Weights of a small GPT-style language model, trained from scratch on English Wikipedia: 9150 steps.
Each number is 500 + 25 x the weight over its row's rms, rounded and kept within 0 to 999. Layers, rows and columns count from 0. Numbers have three digits each. The size before them is the row's rms in percent of the matrix's.

# layer 6 attention output (transposed), 96x96, rms 0.225, rows 20-31,52-63,84-95, columns 0-95
100:542472509525509467505488488505453517513510480504452515514502559555500513523496471532484534527508474513524527532469466566503526524501512514483511491482488487484503478511523506496517460476499557456501498502497506487470490489477475512502527484484462461482500517519423512488478479463510490490
106:510531483486503557500504472477524521530496511502507514492540465448503514478429490487486495493477497497515514483521565516548529489505508530547508498505509515506451504504531482473487517508515518503508493481450500488530505471499536474497540527534529482507498493493544448455492532520485489473
088:530479507482504448508498531539462511496514512536475506488505475506459536442502479445569509496517583524494461466503522491447527507465487484523479458514504497499457500489486498467498507508507477516503464511483491492528479487523526502498454524510489500517486501488502519513488500496462508504
085:458529524442525512496502491513540493504504511518544519499446467455526493513467529526508463471515531494474491493547506479520501500523480495499494555473513499523522505501493476490537532527531495503451464536496542509542518505506517514501485482483507535466460506494506471490479551515501539511
108:486496500500504483474473523554521457507488534492521519495458544481500498498587496520508526522476505489538519498485483507483451494482500489470461537474531551515544530475483515480501523483479501451491558539499490531500501517512465512521513497485513511450495494492507502521485467528497508508
095:554552470548537522512527524503514538458502495509484474476467518508501498496479465525536509501478504528471524473477483472496520504456502519505528530457502489477519466539522502524502480488508486548495485509497496468459479531442496499478482505523475485531514507523538483534486490513551513477
098:467544483554486532462496510515515486523493534459532528484491467482491538505523474512471520515478480481501526477501514472514506464468523507505488538493518514477527507481460522466491482486491519454534517558551457494466492516516465479518507538485501463498496495482493481521477450530498511474
094:507501472472495478479495518495552520523515510493537465498481470465505479480491509494494443511503550471451479526524556467490474521508476505486535534509493469532495465487519472582503527536511456517475498512512485504544508492527524504526509479526525501498516517472510493477517509492533510533
103:529490485471512516540537435459534492484496475459482471501546481467509495514483526494487493495512514535475479473516451517499500497553499524510481513542505484528495462502497500528527520472482487514486491456521524489507530508448528543465488536521493496497484488541512493526527516527498542536
094:497530499547486529482557491509520487481503514468496499510519500519493527481471475489463526500484474486497516488521546500538546472522527507522475541468485504456522549527496521451492485478515542492539485491525492465482484519495494472486517537483523446512463486504550464485481525513491511468
109:455547492491472529537516490499480523526509524499500528503494473467508486513448510540490488475484516520528520462523529508557503466516484504492531520526542482497457516491496497471505527556519535513533501463464505500502473463530487507479521482513517479479505498522539470533484497541453475481
078:542430492512526452554471519494534493496493503486459501506549490528439448475536502473531502496479497513529483485472469481474498477488530500523482481521486498511456501514503474469507493490519473516473499466537480513490505495492506528521462500521486503530536481503487524544530496462487505525
109:489516472523506527474530477485529500495502528506550525509476488479511518482482472505508487478488492522529517503498581517514528481527500486456536501460523483502504509474491506485516524529491517445525473512482549552535518514503480492496538480521476516498482537467472500449448536474485500519
093:463487495487510492495495502481492471518455465534514494486491496509496520515538469505515475476555526477457503486526484476487497558487531538471512487469473516519486526523490478525559504544489492520485506479530513532534554507464547519541466497532505459514483519464488509472525501516484512490
111:506497489513530525510546473531548559515503497505504505530519505465530508493449492495510516487493497529554507535488539538473506474531462509526520528503514496494491485530491524515515474494477516505488475486476523492565508510484543510491496534516509521477453513498541488546476564475513493509
105:513497489511488483568480526544469494507491481518472495510529521547475466510511529515502533508533528500457513469485444497503495526488496519552505477523512497496520488493471491472497470496479490523469487474510461454468529526485509499536514496480530489511495454511467503574494470537494522487
109:498510509527472504539472505529498502511515488499457462496511531534507491491489503497487545481495520507476498476469478465519527486481494484566494476509517541480509523499526487488456494486498521513482520458485494455471469490497481481485452456513529481478543460497546535560504451538508496511
087:515490449521483499487454456471511502494511517487519479515516487467475477485461483449471488502490477524498514535524528494489518475503489497465502488457535492473471473462482530513532538491474481485504478516528525554544528474468498502527509552537484560491505515514509475530513533478494486482
095:491519527475443484476453492477476447519488506505529508446499478488489521502506472453497488507509515486426488547498485464488515500489493481496447464522486474451503541498538510514498517518518460511479485511506511481474471509512485498525473482501531488508530514491489507538563494520507517474
106:524512492520495482558468482508467504516507470505452513483528506552508481489516493489481494488548524510485502483459429484486499500498508532565471523545481482513474468504497484500533438487475513536492483439497473482485502496483541512499481483498511479494506470500514508542487485522497476530
107:512500493462532429525487526533496504463523498483459496500524515520516508511525501514482477515505511541472462522486476521505472533513493491471494503512482521458508450521501473526486493479519477522530534506528496492485505483515522499476515519456486507503491437512496509467579457472522545515
099:500470496493453485503448479482465441474453494498522500460494484500456526486542494459513514536523502497467518496567494485499506523465522526492485456467477508494504546458507514498522527526503465499504512534534482503499502490502473512530490505501513513548504524501478506473544481501470530472
119:472496506517489501539522533474457476494489479531502480470462501486483505505549536520520484519511523465468498470521489460499477542471513514510515444553532498556508531499476476488490530545474479522502507485507514485531495507539488519499488469526525454533498508502510535498494485535457524467
082:504534527549534512486548535465534510527456479524523538525494506462510486479492511485484526498480490512542501503508512533501488478495496459481467547495506528489502523527516514523535469518506527519521430487480501521473487472531546514505458524535537518519489491503546491514497520495499484538
095:511481470484493440511507522499482493531509478523433498496505540501485478474536469484496540536537511476491517523528490578499526540532526534484513469489517518524522519508506473477529481513542523507487497459471473521483484488479509545519529483482510493477499497505480502479557484505503479476
087:526497539538537482523531494498521495509563466499530526526506534481469493511485493473497491530480476519512541504442497490480473504500504483495460461499490515491495447491474499550493509482532510523484523465509519515488499499476508557491505466507456530486467529471542500459475511473524522533
108:487513511471483549472478511481486482480485528518511491446508482533495514443525476496470536529539511509488456495522514482482525541503501504514509497524478505467484537525506503462474498505473489473547499495539510473502492520545506454518503506476527458500509483535514511540517450512453527459
098:480481522471511553492462482501522485490477501506519475481473461541516504526485482542507490494504471492476448473505486488514510526492493507492488531490470514501489513496526488454542527460506473467469511542473507439467508499524452465496480496506506526513490480461479480477521569474518520534
106:496493507504500552489440512533522452501459499475494455506477491497497506501524517543529518459483513500516487500500451533440497491467516495523507514504540491546475513447529522502518522464471488485462515511476473481538482500527479450505498514506462532467484477474508500520508485531477503508
100:502500486498526437514489488510479510499474488499441483474502532503473497508505551500530530526522530491451478470461476460515524534484478513517506479451523465481546495502570468464491504483493489510463477508524507505496478500476468529504486494499495514496502494473500467521488469512559515460
105:495456517513561458516472499543479517537486482500496491509529528492474472513488537517501488520507532462504471475512440487445512487460493496556493484531474505534491485492520457472502485485482514507483483483507458526523465489503474509532475511467449477496473515470485487494464499500536495518
103:524536551499491552490519504512520492472508518487531512518459461505518528517467467529494487448471474497486517513489508453506531498498489498481499522492529484483477501484506559518514495492471492443508532547521515466493524489544504436519491489500501529501466506502481503497475543469515552494
089:498476513500476535506555439467510493501475524491523499503486456488510550546507468474478522429504466510550512472495474501487480461525528497457504508510499473500472484468491526523494508493481501484507476486517514475529504468455485489463493544481471481541502493523486512479469513521492495531
090:488476517544548445548524479530505511506525470497501504514534535526482491508478512456534503536493494501497482470459525485517481480492508487502443492476458503496508500509491472473472463502529499553488472472479503495481473492466503551474484473515484491484481515468510483489455546496526464527
108:478530499515508464559526489489487525518530467478487517495517483472477491531517516485513462542493514505520504470488482501528483470500507487464434474525510511504501486515468459521521522497534501539482512482462483505475478520470485554478507424531474492474493523474547500512522516474506477529
087:525541537511485482506578524496492514507517537492497559510482476463520493520518467466509499445491485553537514477479513494492492442499498491502478520494537490447508496524482533500483470534509507496530503518528514474465530497494523483484526490515477477508501508531494541547462485508503515490
# layer 6 attention value, 32x96, rms 0.151, rows 21-31, columns 0-95
093:504470527567519530492499484463464516479492494509504489520449495518497488473527490506516502465500472497484521478488506509496510530498503503493463577484530489471498540510467507482511509505508462489482555499523469507487512488490472488564514495511491491526531492531488460516531508503466459431
109:472518506487460515500526533514535512562444497504519467513500484453429480522496495489475496489435502517515519481489480551518513476551508475506517519496512517491497518513510495508466478492500523494515538513508482506507494447495426477499521479504509492519490484478528465499497530525534495489
096:472515514468461550450479482500493536523502464500499533501506463512518496491520518507479509501552527481503524436524507549486491433487516481501518467502551514452519504473460507491499506555532485508509519545485476472511475543519480520523498503513489514524493524495490503517518516494475473497
111:527455476507525528497490497506500516536477529533493517517526498517490510502500512510484466482488540454470492499539519527494540471487480521465531514519517471522518494449487506529475478551540498540519451494462488506524535515529492503498532494480493485521502543527503559495551469499503484541
104:483487525500513510523507523520530540508464500504525505488516506504531497478511513531501493468502540502501463489485491502486484480515534537526501539500459500517507526466576501454534486466477492505453537489492501503506501456484511496543470482487469506469489509492492575511496437528513518464
106:499506501472494500495494513508561512488491511584494550485508501447504446472476491510485482477513525515476472466512533508503456529482534516501518531492502472507482524489502533526538559506512473497512480484477520503506509499533519494512477488470484461501531541507505474492562508538507511523
106:474481489543475512471514491488502576506462457501487514537497514499496519499489513489509472522534469473503510439498497468552525469473476497480489495502539497509508500530481465499495531536537512505505529543503501487517508532475492510472449485486510529477431505538476473534494486497502494475
106:482494503505501435458504497499469492504526541464466517541512500493492538515489508490522496491476527510524494478497510494464486533493484471521480505552461521502526449543495500493531545504470472463496519503507512498521496496552518486511558499499506504476484562489484456532476515503450488482
091:498495525464503501492507510458482534490520512534513545509499462489554489489502496493503498499523530504472494525509476540483459515487511523533495503523471480424486494506514525499517539516495476490516543497511512493497490471557545483575536492494484517487529435510482504490510541511532505502
108:470493475507494515524489478485501490508500480534531497490523555520502494506479470455495545483532512511534530542501530520467546520505488542491483511477504507474490541474471545486481457511509532495494500462539485507509523479523506548544549481558526489506533510524510508505519480460485479520
080:487475469504473469517524508480488513526496490508482481488495498538469518439454486513506455551522477493505495467492528464493541549495495510505487471547451530536508503529528519493464511468512543538493514498493515465464503472485505557470548518474492526518493503496503490509488509516531526484
# layer 6 MLP gate, 192x96, rms 0.212, rows 0-32, columns 0-95
100:527507499511548465420492526495464519455517467531522503497506459530513525503476516476491491492506494515465482481520457461486515484485475503491499461479516476507496495499512538516472503457517531437523521487523509520515499503509523514501482501529509467520573471482515471546507501524472498506
103:473492488496472467506514507455510509468498503553494500489523560486477464533498525505477493504478503474477494505459468491492546479472522464480481487451522499507539482486523477505497526491540530476532549487528492498471501463481486511470550537523489456495489536519518475526474473480496511541
091:530505501451492475494493511507487473492533478506540512509466508501474477512473476515487516491527472521526470465458472515531488528475506468508531508448497483487501526557466517550536489508512473465516457475527520453549518498543488502520493488510508542497492505495548514536480510524476528519
108:482503471466478533491525501510443511461521514527486471512516541565531522519514483537494480485501504455489458507479479565521503488489507481495486480476530479485502472463482501509522479479481526506533456491524520477489430505513522489487482520496505484532527498459482496514523529488519544500
106:509489512517454528517498498479513507501485506560477491492487491436492504480486563499448502463510521514474453508487514509506485487523506494513542466529549496502512502537482506544501512526498478498515508527524510451489499492453487509445492522516489447510498549543485467511518513509511538510
103:481502499538494537467501507494484486547449482479511562447538488494477474503509494468545553504514481479499479501476530514531464487476470530502549467484497509514531488534483509503551496557477466482488490464495505464488481490482515509501529494505536516507503486499493502528496469536529521517
107:489528517487500491471506499492484501517485484499442489519484469524527479492495515470479479558514457487515470514435520485540498497538498510511474524491497481525550492484456547502514517475551491480507484472530536536483487528504489500550482489492511505503486493494553528498482481453477522548
092:536515492496523492517514484475470467496527519534545491471519501474526477513485509514537513522478505526495509485481509541518468489513494453506494490491512468485470497480464472493496451520498496507498522458492534531473463510463574485469488539476493553470522479515494487536490445452506492497
098:501474500458476485509495496508452485519500473546527489478481530505471505468489510428505503501428512507518524470479507508502524514475498476590490519448465529504480500494493511522502498517492489507513526502496506525507423477487485528487518505521488483479463480518514515533509481532487516509
095:524497533523518529523478539471511467502531527504474488475479459511487528476567505447484512512545470491470459500512513527501533506490519512533492504493506524466517499544457516547451486473480562495472489481506482499493507507484492511517505530556520495504524505502480489508455501523475514509
108:515469493495528491449509518455520499473564492493455546467517491507490486490494535511539494473510514480520454519443483497544487502475527447518507493517525495464496487466497472500515525542495488535519481507509552535483478512487512510539528502500519488537509534503490493528481501535512511536
093:524502529468483494499494459501526522509517501509500536528514529500526535466460512499514517503517564517481432512508498516459507489508528482515541465504502460532512505510527478487524488449540499502486506496513495477481521473518443515509547495508501420484496519501527518531519502474523520519
104:494534486513505487509512463476492529545511533513499511457504514496469453518497533473510479465458536515481510490499467480524486493499512507459527513473525460516516472540512505489499485514488497512567509492465577542499476500510511507489489544523564506491523474498517512526489546514523508507
101:486475468534487492546494471477493480503490503544516467482483497471495459515485525462529510525493535506494467505498471463488521569489504477492508533479505508511519502519497489511466484520487547526526504488510511519481498526485539461498496567518515498529494461533469512532462488525512557544
101:545522482487476510504495472499537510548495506537511467484526500474511510502549518471507485532450520542484427517501533524472480538545523523539469514499515466501503468440527486501519489499502526526544503467463487503516514511505481513487482489494492508528456490486492519541476486487490517514
100:452516474453492525509534476456514492501526511487520514511496527479505458528504540516503519546489520468474499479467455475517515549509476496494494498502491510556496501462492511510526455464495551500521516528521520562492493530523499513497529526523502493479466498497508490535487502532497559526
098:481509474487511489431487498525512519480507512562513489480495517515507438504503512527482510510487505511482474480536503460533510480504474503482502487560468499494475508455436491478478478478478517491533520483533434541527457512469474486495537526500505501518490492537490499513522481520485523510
090:494492509487464490502477526491465525501517439456472541561454523517483472464514510495495471500532457498481489528483484515507518490508492459492464509432523505494495502503458494494516513468521504496513511459498519499538518491522500460515490497460469474435477493492549493492506476523489512517
098:528513499491452525518483494489527501484498461527513527523504483521514517480522525493525536478518505475510472533480522525514485510507501535504541504557482517463483522534520499522509541525477552561525469496504517461489504464480520532495481478555505478537471524474490519537535533480502511471
102:484525520520500447502529513492463487476476451513497499493527564474521552542488503495472518489479547503498521496463477471508442502494510480550537487525477492495496516510519520540530479454511514503503532494476478493470465522451460523498521522489493502491491522511509520505540493527493535502
103:506479481433485475461495505455507482492504475510532525525473477499505474522484507476497512519475469509495468498457458517498490500511469491472506507502508454490499463518469546537530518495458521496479479497552546539474486501459495513514527497460542472554534473500496499515491483510463515515
101:546497546499509552500485510486494545471482509520472492515471485421460473492497517504506541483527538527490451512517507494490452501470532490522516483526505518451512521500484493524515524494482508478506499489547512524464491508524466549500540509493476500469493514493533490537515503513535527524
092:499474485513507481501489461484521491504564457494506517486523456477497542495485524465486524491440539493462496509480501490508508504462548457521503474495487450521504481518482503493520506501471472551543490508494541512518530478505519481517504490483467495525451498508556449501493512476513497466
096:512479494532503505464453447496516526473514518555552466518496481494494481508509506505507487494504529494539497547494500522529477523501551495536519527512460514504477480483491516503472492459488503491549505520502507447475498475514515521552500539491484511492525510492527491521508431451503527520
102:543536494498525493487501493469519504491531486487513512491564504501493485493524549502472483507442548477467510502499495516497468478525496511528474491501490475547505529493506476511511531516504560526507516485561460532526476485512542527519451496522492554510508473476521481533538512500502513513
103:524466464532462514462481500492503555499539483516475490497501543510495507528523492509577500495499515482463525537496514444516537498512533513498473480476499500482542479476522459536470494524476505513468474514518466519492467478522499487485484495500499512512507481483504457533490478512535563496
099:521481531515489487478496523464524489522521493475488543468435498461508497474528503453501546518480477485515496537509484525548517463522523482527521514488491502499503484551490532506465497501482523488509475500459537553465477491475502517495488544549531521515536486537492462492482474512505493488
103:446538450498470519478469497488453523473501472512511500491513492556561513506521514484513488536480509482457506551480485491478493509478504468478513546474494502533508476462473497515531496529507526477540521509534516519487525480522528499512476537537493495517517516499548468505504502491523549491
104:485469535502522479540510473467501506496530508494568542460467477464460483471493520459476527509487509552453487522494476466477533501504518486494521500507506492524487507489542541537529506500519519517524494462523520529479517461516488511512499526502532525519480479491524485544473513542469489492
098:505455491473517496490480484482514521495505498496482560525533519490464487499490504493504538477515508490496544488510479542511521554501488477551553499495491552513444508509491477549526531491485501539531489525515515522505540455524498512475477525472487476523493512477522505530468482469546518479
113:494515471553485461506482508488515511510529475559536496494493495527501465523491495491512501509539498513521467511501497521517480493481561541542548493538520494511474435533516531503521502532477523476489490447514493465539525472508486496453532504501530512513494512464509526515492521492475517536
100:514520521500475513487503504527495471465523489473521513506511524512504521477498501489491476537476494473456463500480489491473547460496533496479509513480482488544475537511501481571524466496506523489538520460493480475497487539467524509525456520540565473497479535525506505512527532488460488532
099:470462492512542511458487497486492465538494475540456506537518481509542482461432565515474533521530464509493477470502505529504502484503500497510465480499465458514530525474510522508502499484482474508512518504472514512505536452482473523509513528500484530511507496500505515497522464483443526486
# layer 6 MLP up, 192x96, rms 0.207, rows 0-32, columns 0-95
102:494488430504515499527537487482475482487477501509457536500507534498484488542522493502475496541467539498529520486521485496511494497513513494516496550481532502465520510522528538495445464499474503487480521507513527509501475519471517517524499499466528434497513461479467439507493473492472474463
100:476493489464497511487516475479508535512519512516466469519521499520499517481523511455510509508508451507545463499525461463485496501454516487517523500530510503442479473476523465496529484517504504480455541520516495461512523520467500533446504525527494471463519516504437536525527505482470513485
094:521499447464506521545507486510488528501462526530504494462557509490460441506533506510487481471498520512453502475516514519519464546509513469515532453513527507479508479510518548528497560494458486506511492519526492504473529509497495497535501499485493486454517521507471502556482516493506495487
108:488495512524524536512477505424522503464520516516523482454476489453512504522484499534547470474467490475480506472521457507531527531475546503498512478522523525472521493481493508510465483482522496492516474500528492509500465441537521463502547533477496491482541489478476516514488529495501491530
101:467575510487506525490501521520491472526459529507523514506512509545512473517502512513536564491487463476491510473461546490504516484508495481489513475516495538497483541540511518484475498479516487516470546520440512506474511471489462502519467491494521527463469506488492509546525535497497496464
103:515523534512483510506499523563493505525501484475473540527516500505525551527560524515467523451518518507503490496509501537529480508485510485506475489532495461515508469510517476518488470431456512537467483500490462468510466481485476527495524494462482516499527514514494538505477556495482489487
105:459527448490557520461494500482512513496486509525530467478510466552485467507542490511504497525522483504483549529488497489496502512486488496476524502508514539506444493486482517466473506491514527443458504534511506459490516474521507494490496508500501533510490543533511536494511457477487527561
099:501525546474522551471531468469506552476482519479521497527545508479487496516473474490481510532529542485467514514518530484516540492544527471482457503478502513478486463498489497503517460514516512495519508462487460523469526536487512512494445474529521528463502512472475534487490517523494488475
095:525555507524521426504481478517529537518465535488535503532526505511515529503511520481481474523503470491468548514487497478469499440511520530496516515511465471530504479519467521497492513481492465514557524514496531501481539473516499508470517488521479522518495478485527517478495519457465529518
096:498488512503472457464514476492489491506517512484487481495543492494563532499487503575531501522475516505505545478470540496498523493519497536538471508530501523487506494469511522509439487506498525519534511505467521478510529470493485502520501480519532556542533517462487511506551511477517476476
119:472491515554484474531496478501486500497484513547520461475447510511485514492546509505524511498454504501476531498545552538450519484536481531481528500474490483501497469545508465514488513466514481472463552523520511523516518463503501499486550497492491553487487497480493500507513479478519498535
094:482474481471513487536475505485507477482477550485508511517436495482474493500536517502517447530533527503503517468492502462502510516497487481535513518522532564487478558483510472491511496539477474488476468445493490534471516486491516436503497505492494505476475491456538486492477512517523484480
099:501458477539559517511488474471508490534529490498524513513488530517540502496502489532483470497462482455477526481511467510487493493501492510472507511488477517481458509464504531501483449499490479489525548498472489540535496493457513496512477520477516496507533487546502537501545554447483483538
108:534517525507461467516526521493475513500480446455464477513484566547522493471486537497497487508495533513515553521474478478495526505459497457532508527502525486487553514483494514526450479464489510516499495541502536476546512513511497473508539520516511495512519513480475475505492486484469503502
106:467484514490478464536482482554491469473477510520523496543464497501474506497483516523482531528510489486519498503492513520551498509449554462509509488513457501488524508514441498473482506498529462486536476472497538535527468476488502465516502510513503502492498450521501447490475476514523540469
097:487492442503518526494513510543491498488534530494491519470503482526501497491515509465476503481520512493522515520493498480500523497478527486495469550513492512491483571535496523505501519546513509434489457493504515530507506532511465523483482510545485512504536516458549458451479510539518541480
098:498461517460491461503491500491537445489496507539517502509469497503495478465515508503518510523536516503475495523493486503568530493477498487441526475526491553508472509492492497512496498520521477498534463451553510548452527477483494485505492496495487481511528524516496527509494503522563454488
094:510480500518570505512510484523518521472470466516520521515530540487530476494450513495507465546520488530516477529504477495487475502432496516439519491513483552502502518499494500536490524483514460515481478499475458505483474554530483525484508514545510529492523483517496508480497486457484521497
100:552458513491493504469456535468511492490484521493505492483481517463454487549501516506484487462531561499516518483538512527512538518480515539504454527467484481498504505498505483485511468491464497500521468535528485481482509483504497565487542513454499500490500529507485480530513498542463521522
102:475501541524487474527509484533475438478474503551463518505482497503470505491514475524520505506496494476540498487471520457480488488469489500476493504455462531463501548479537464512535494464478490483490504536481506493484502518499562464484513510497530520501500496461478539469471535494520544499
104:468514493482548480514518521467501496502489510480506560453507467511481460540501503521513516482461525532481530495492487459520546505488513504469483491473518491554515533509524468504473486501552494442489456455526522539486481470489501492513517514473512503495490509535523491527484504457478522530
100:522512513524537511463493446486484524507508505482486493541495482528442466518504517528458540481523543509487485480497513490459488452515533475488488486498490527550506546452476495538506520500545481480539484474533497523498468500487466514519513511499478502507531528513480488555529499518508508530
093:512503501488509506474496492539469462544483515545485489554479534531517528482512463518483496475553474474537536465516532499526487500509495516486455534521503517514478538454474499497482481485519505500499531501487486489508487493484475506443495490558464512478551499465494551501517485512478512515
097:501473502528489506503533477561544527526498491511508523487542525482505452508513474510521526469461479500527459469465473483492487513516501514537465510499477468486483480496492506476486562528547506495493523457472470462515530487524479483502488513459519460535514471483477550486496497530514485502
096:489518469468528487513544479503494552435533495483442515468497528474481523462499516507500489495502500461448488530497489511459504497528494504489480456496505487502470515495515527490505506504500507497474528467564462496493479503518505494527485498500542508569528500529517489490536522487452477517
101:512496500476496542463536510517490515497505527527482549505509532456498512506568490508495543496503455513505541488553501463502509517501514488470519517470511480542460492486469541471490503548489487516497502516466526469502490542465522473480501528500496466472534488502514496459504498478454536517
098:507536483493492544504537534508478550511516516505509499492521532468464495480473513483537478494542514465449474543463504474451504492498506515478488489455551511500526506498481464557536528510508528458483454497515524485492507498476538498514524479485481494501462490490500467491532527527515501474
102:462541502539495503467521515502450498522478550528497466456483492525508542511493528510469523501509530487482531523516508504448507470528464477487492554514479496465497519486489487456520491535457493498485491468531496463504488520502498521503508478528465481505531450496535509497534493504515441496
113:494486484554507517507477489526521490498527479480508474483523454521522503491483484478484547549481493480534493500499553506515484514521513493486567489538528504511526456461534507456476502490503520490493463515505513484488519528480506522515500458441497518481480496528496533528506481543492496435
096:502510478502455527541501492517432460535543516501506505473498531537454511431472531467487528519508466465488504486529503500494545526487491509506507496477524473503519469543487492450531536529533509568521509484493510484510515496501509523517479509525507505494518504511479516517484475522516487520
107:473484498482493506520490510467534498557531513526456510486521502530458495546470465540505489516495449503504484530511526519473509497524514473534501481513497531529528505491483542465483463521521539514534518504500491500491487552491549514490523504554485458517485483465520450514494498498476500535
097:446510502505512529491541534467487494509493496501454527448510513498512485522521545509490526480521525517491533451524505500477464531488482427484479495505510492500471512513526529457481505473522491521514505493506536541450507512498470498500493517508470494518503495487451519525503552472491438516
096:525529472525488470462495509493509496504523494488542490457483504489529532532492462504497504526524533523527532482510522516552445521518516500495509484489492524506491508463450557524508495515517490520514519516465472543548512482508504532469491457476524519507464524502543497553462511506498482471
# layer 6 MLP down (transposed), 192x96, rms 0.204, rows 0-31, columns 0-95
100:521508457486523532544509474480521452533495496506498514504496511495515475468482457489500523554505504497543528513476499538492493504511497515539473484511476490480502474511552497529541465521505467555526501480509507471465534537498516479511523557507497503502496544451456530474514524503501481518
102:459507478529531537497532472480512481517501516471501506510486482487494501468513436511498474519483523515477485521494493511470519442472503538537510487521491557508465501500493482502475482477550493462558487480486507487533492532493528530539511443488523487504464525510509500446482505488533524501
098:579507490452545499493503482531488537505530497519498490488455523505490488526514482490471461477558476516527476502539498510534504547480482480487485477483487500495454498525520520500499528521506510465491497510493469497512491450516516501562479517501461532498517538489537512481495527516479548499
105:463484509467490507522512525492449501529494475514457450475477515536470488497539414521504525522522512537514502504478476526492480528450524485495431483518527502507508495529483475498515494474498511520500457498468551497474468503482511480482505485502526500496514512510515510500495527551530521504
103:494494457488552550511537470502489476515501471492503527516505486531498470511488534538497460461504481560471481512485481455512501492488497520514496478488480489528452449516522510487521477495470519473513490484512484508500527541416514516533515542484526496486488513465489512484508500531461498505
103:450510541508514515501538499496533468520507476569505521529494502496512528534511529494497472485519537466503516470500467502474519524506531509476464501482494461520525516494474512491482489508533463509498453465496534549489455511478521514529450552547524502504500493473477523525478477513523511485
103:530527537506488497509486504545500472523508509503525503516438460492464498525490474491511487491516516513469507481524495514494498476497485486498557486498460482504538507497520493524547484509518504473467517546497502541466498493526469476484490498546504483534504514455572441516492529497481447485
100:495492519544511516514499537492472500504483526482471499483453510516549525467538487461488543497514493497517576525496486535482504519492519485481482509491478495458534475526472537496492538480481489518536515441494521505511528535526457531463518509519526487508471481500542505525528489499492515534
095:469474482513532535508443510488484509525500497499541472525519526464498540534539513507514464510498467504500508520464499490493547470462518459496453474514460490480467446477497436526544447517508499495500518533481489480514466503525504472521490508521516508490468508525499501474502477499475497518
098:503496530518464484491446452503492512542486513531522513508490484495515490509512524513510483484510517475467463498467511558493497531464474499499477501472509500526485547478518518537538505498493514510493512537505526513527487508489545520537473512496474489543545482524518463570489512558487510460
109:380501502530506496510446479512493494535529504541510502505504486517504489524520466470482514508512525468504514499517540534469525522456492499511516479501500488507563479476495491520507502471470506482487509547509513508472524501456474497519499520487517496511521487479513491566507488510517522521
097:533538441510489515502440487522497478481479534527524498545542497503482476498495527482477556495468475500484551505513535510474468471522480524491493523464518449527528500518484487519503540500466508508479511500464510520482502463537463495506476504523523508515523516474470521539509463513502495530
099:518498481496507506508499502528536514499495503460547490452494495450483501488432473538510498469543469510481478547524518504489523480499489464506515474474505519502504516527506503495514509502515497508454474503462455552421487491519492456482484461459499539493486528495524511477483499484470503497
107:542518486528490493502517479547492504509527475501463472505510479505496493532487489484466529528506520514515499476506414518503490497513455483500465503479511475497491485491485492495518500503500507499527420510533462519535513540485572539504475501508493474508481513485470494458474502492450529528
103:498442522502490531476535467517464531473458501504450458510474487511520499469545475533479522480485494524506542522461521485547471495506515483496490538539534488482473486496493474476479498470528524516523505495471513506445509467472462499488495511514521510506467547501509457513503491487484537485
099:515492490487455471483534533472539544438484478522462457529498552514455522469488492524502525459479526517509485467489521501531524511512497504510523508468519516541507499489498490517491517506486484516503507453478491517468506520491491498467534498432528541495524496466472497529484529470488523507
098:504510524503513513461474493538491505479474476470564504467509488495474482494529494480554556468513510528502507469548432503482477500510498511480505523511452497487498523525472510502452514488519509474518554477523488471516527502535493508514518462456537513490488508544505532500482525484477512506
094:431556515509482511459528472484485477550504505530541525486520487512483532521533484526483497500454511491526506463511507517511476503512513514480505512484460475477522492459501457505495481533491561491515514540490475504501484477503491503523496477493511485534550510432484481469510469508510499531
099:458539513511504450499518552463505488436494509516524540503469533499498549486525531490481535492519521514530500518534508460489480487507488494470511526514464507525497516476483493502466551503519539494513502502511544454500469500484453476475492500535519535519530503486519494483520499529541506470
105:518495499464519480523446491501508552477528479498508464504482493526480504487462523489487525502499490503484529498529487507497500472530496518490499530484480509463555492520520464488508511501489528516523485491536480533576536502502511570491483532558506461488479555513506519464489526503481520519
104:477497476483503471514563518476544461527478510520521499452488476521518482520502517455517527497519457554504465502547527511493518484486529522486503487534473497479496485488504487492511497459484536510484525522494527515513515544491455460499526502504496496567524488487524498458488488518511498556
099:509520447503516498511484531511514515477496492500519492487531503523498470536492514470532471474492498493527489485525488503521487509493485462530496543490439505491510529508469550458505488478505518508476508508434506491458498468497494463507501513485455509490496492437491502447496560525440519487
097:529510479510492498505496523497509509484484499541515482510456537502472462504490496487514502489504480474533468497508466517493519518480484516496480521538500475496492494460505474486525443470528508513494520497494535500468489540510471523497516510508508510490502496501460504639548509494519528508
097:481508448464496529519496500475464493486521458486449484479496533480517492517505512527533508536510501569539459464516514494501508439477474496521510467490490494494507510492505504499478513506475512526521487463486507501511545576523470491468500495496537503502525480487510498546492452504524507535
100:520523545487524513482519503516515481487522525473468527520514504487475503496514465509531505501472478525596520496494529461479478492476491478434469464470513493469491541492483542545499519501514475534487520528495471484521511513504488467512538470483504517504515498528483480491451468494469483496
104:462523511517513521532506536542503499472447503485523518489507458525521492492513531464544478532460496524572513517493533525486534555505499470499499498549450503503517524498515508492506463512469468511500530465469528536540493535492502507498494496539488504481511496489516489504477460479469493514
101:521505517484489492468529495467493457488492528511463458521495475492474501487506520507478515510461476527540490496460505491476512498508523517511574461496466509500529544514498535463492492513501526464530497490526485517510513498543516537452507504486540500510471530529465531421494478508495498479
100:507507492508515469521496473487524496538512491527509463499492564432503490490476499499513479515509486549457475509499483495459535509512449505487534441516504542487496496524541499510494499552473479480497499501516479497537511510503557519509507517514455552518468495459532501484523524506508497472
108:523510470525495503488508440525474481486517539506489548482494479520509513485501550516464510515546529519538492511495501552523491478512489488506560492474567530528487507517519509446541510499515485459505452522502509511487490488477518519502515466482526492511491494520474515472463487507498502554
098:501520493463487484536516490497459495497490479505508460510499492507562469489507514499515530537508452515412525506562533538523470507494540502519495479504505522491527489513520521488518519484485488527506473519500505517471526520495494462529510534528504471486469481486511505566493510495527488550
107:543458506503575512521483514524506462472506508568510506539478490517522483517508486497504525507473516530516495486502494486480514497501491488497507494511509501466457503502468494553501503522510480471490534510484498506526515509509510504504488460507491518540503539492473501387471498502462493527
095:563494502450511509487472478453479494498494425480513496506506526456521519517521510489533469477491533543502504492518497497482526481474515487466498476469507445469500506507501507508513490513532493513506487521494542520501530493518483507479490489436549527513501488550492536483461503456518524489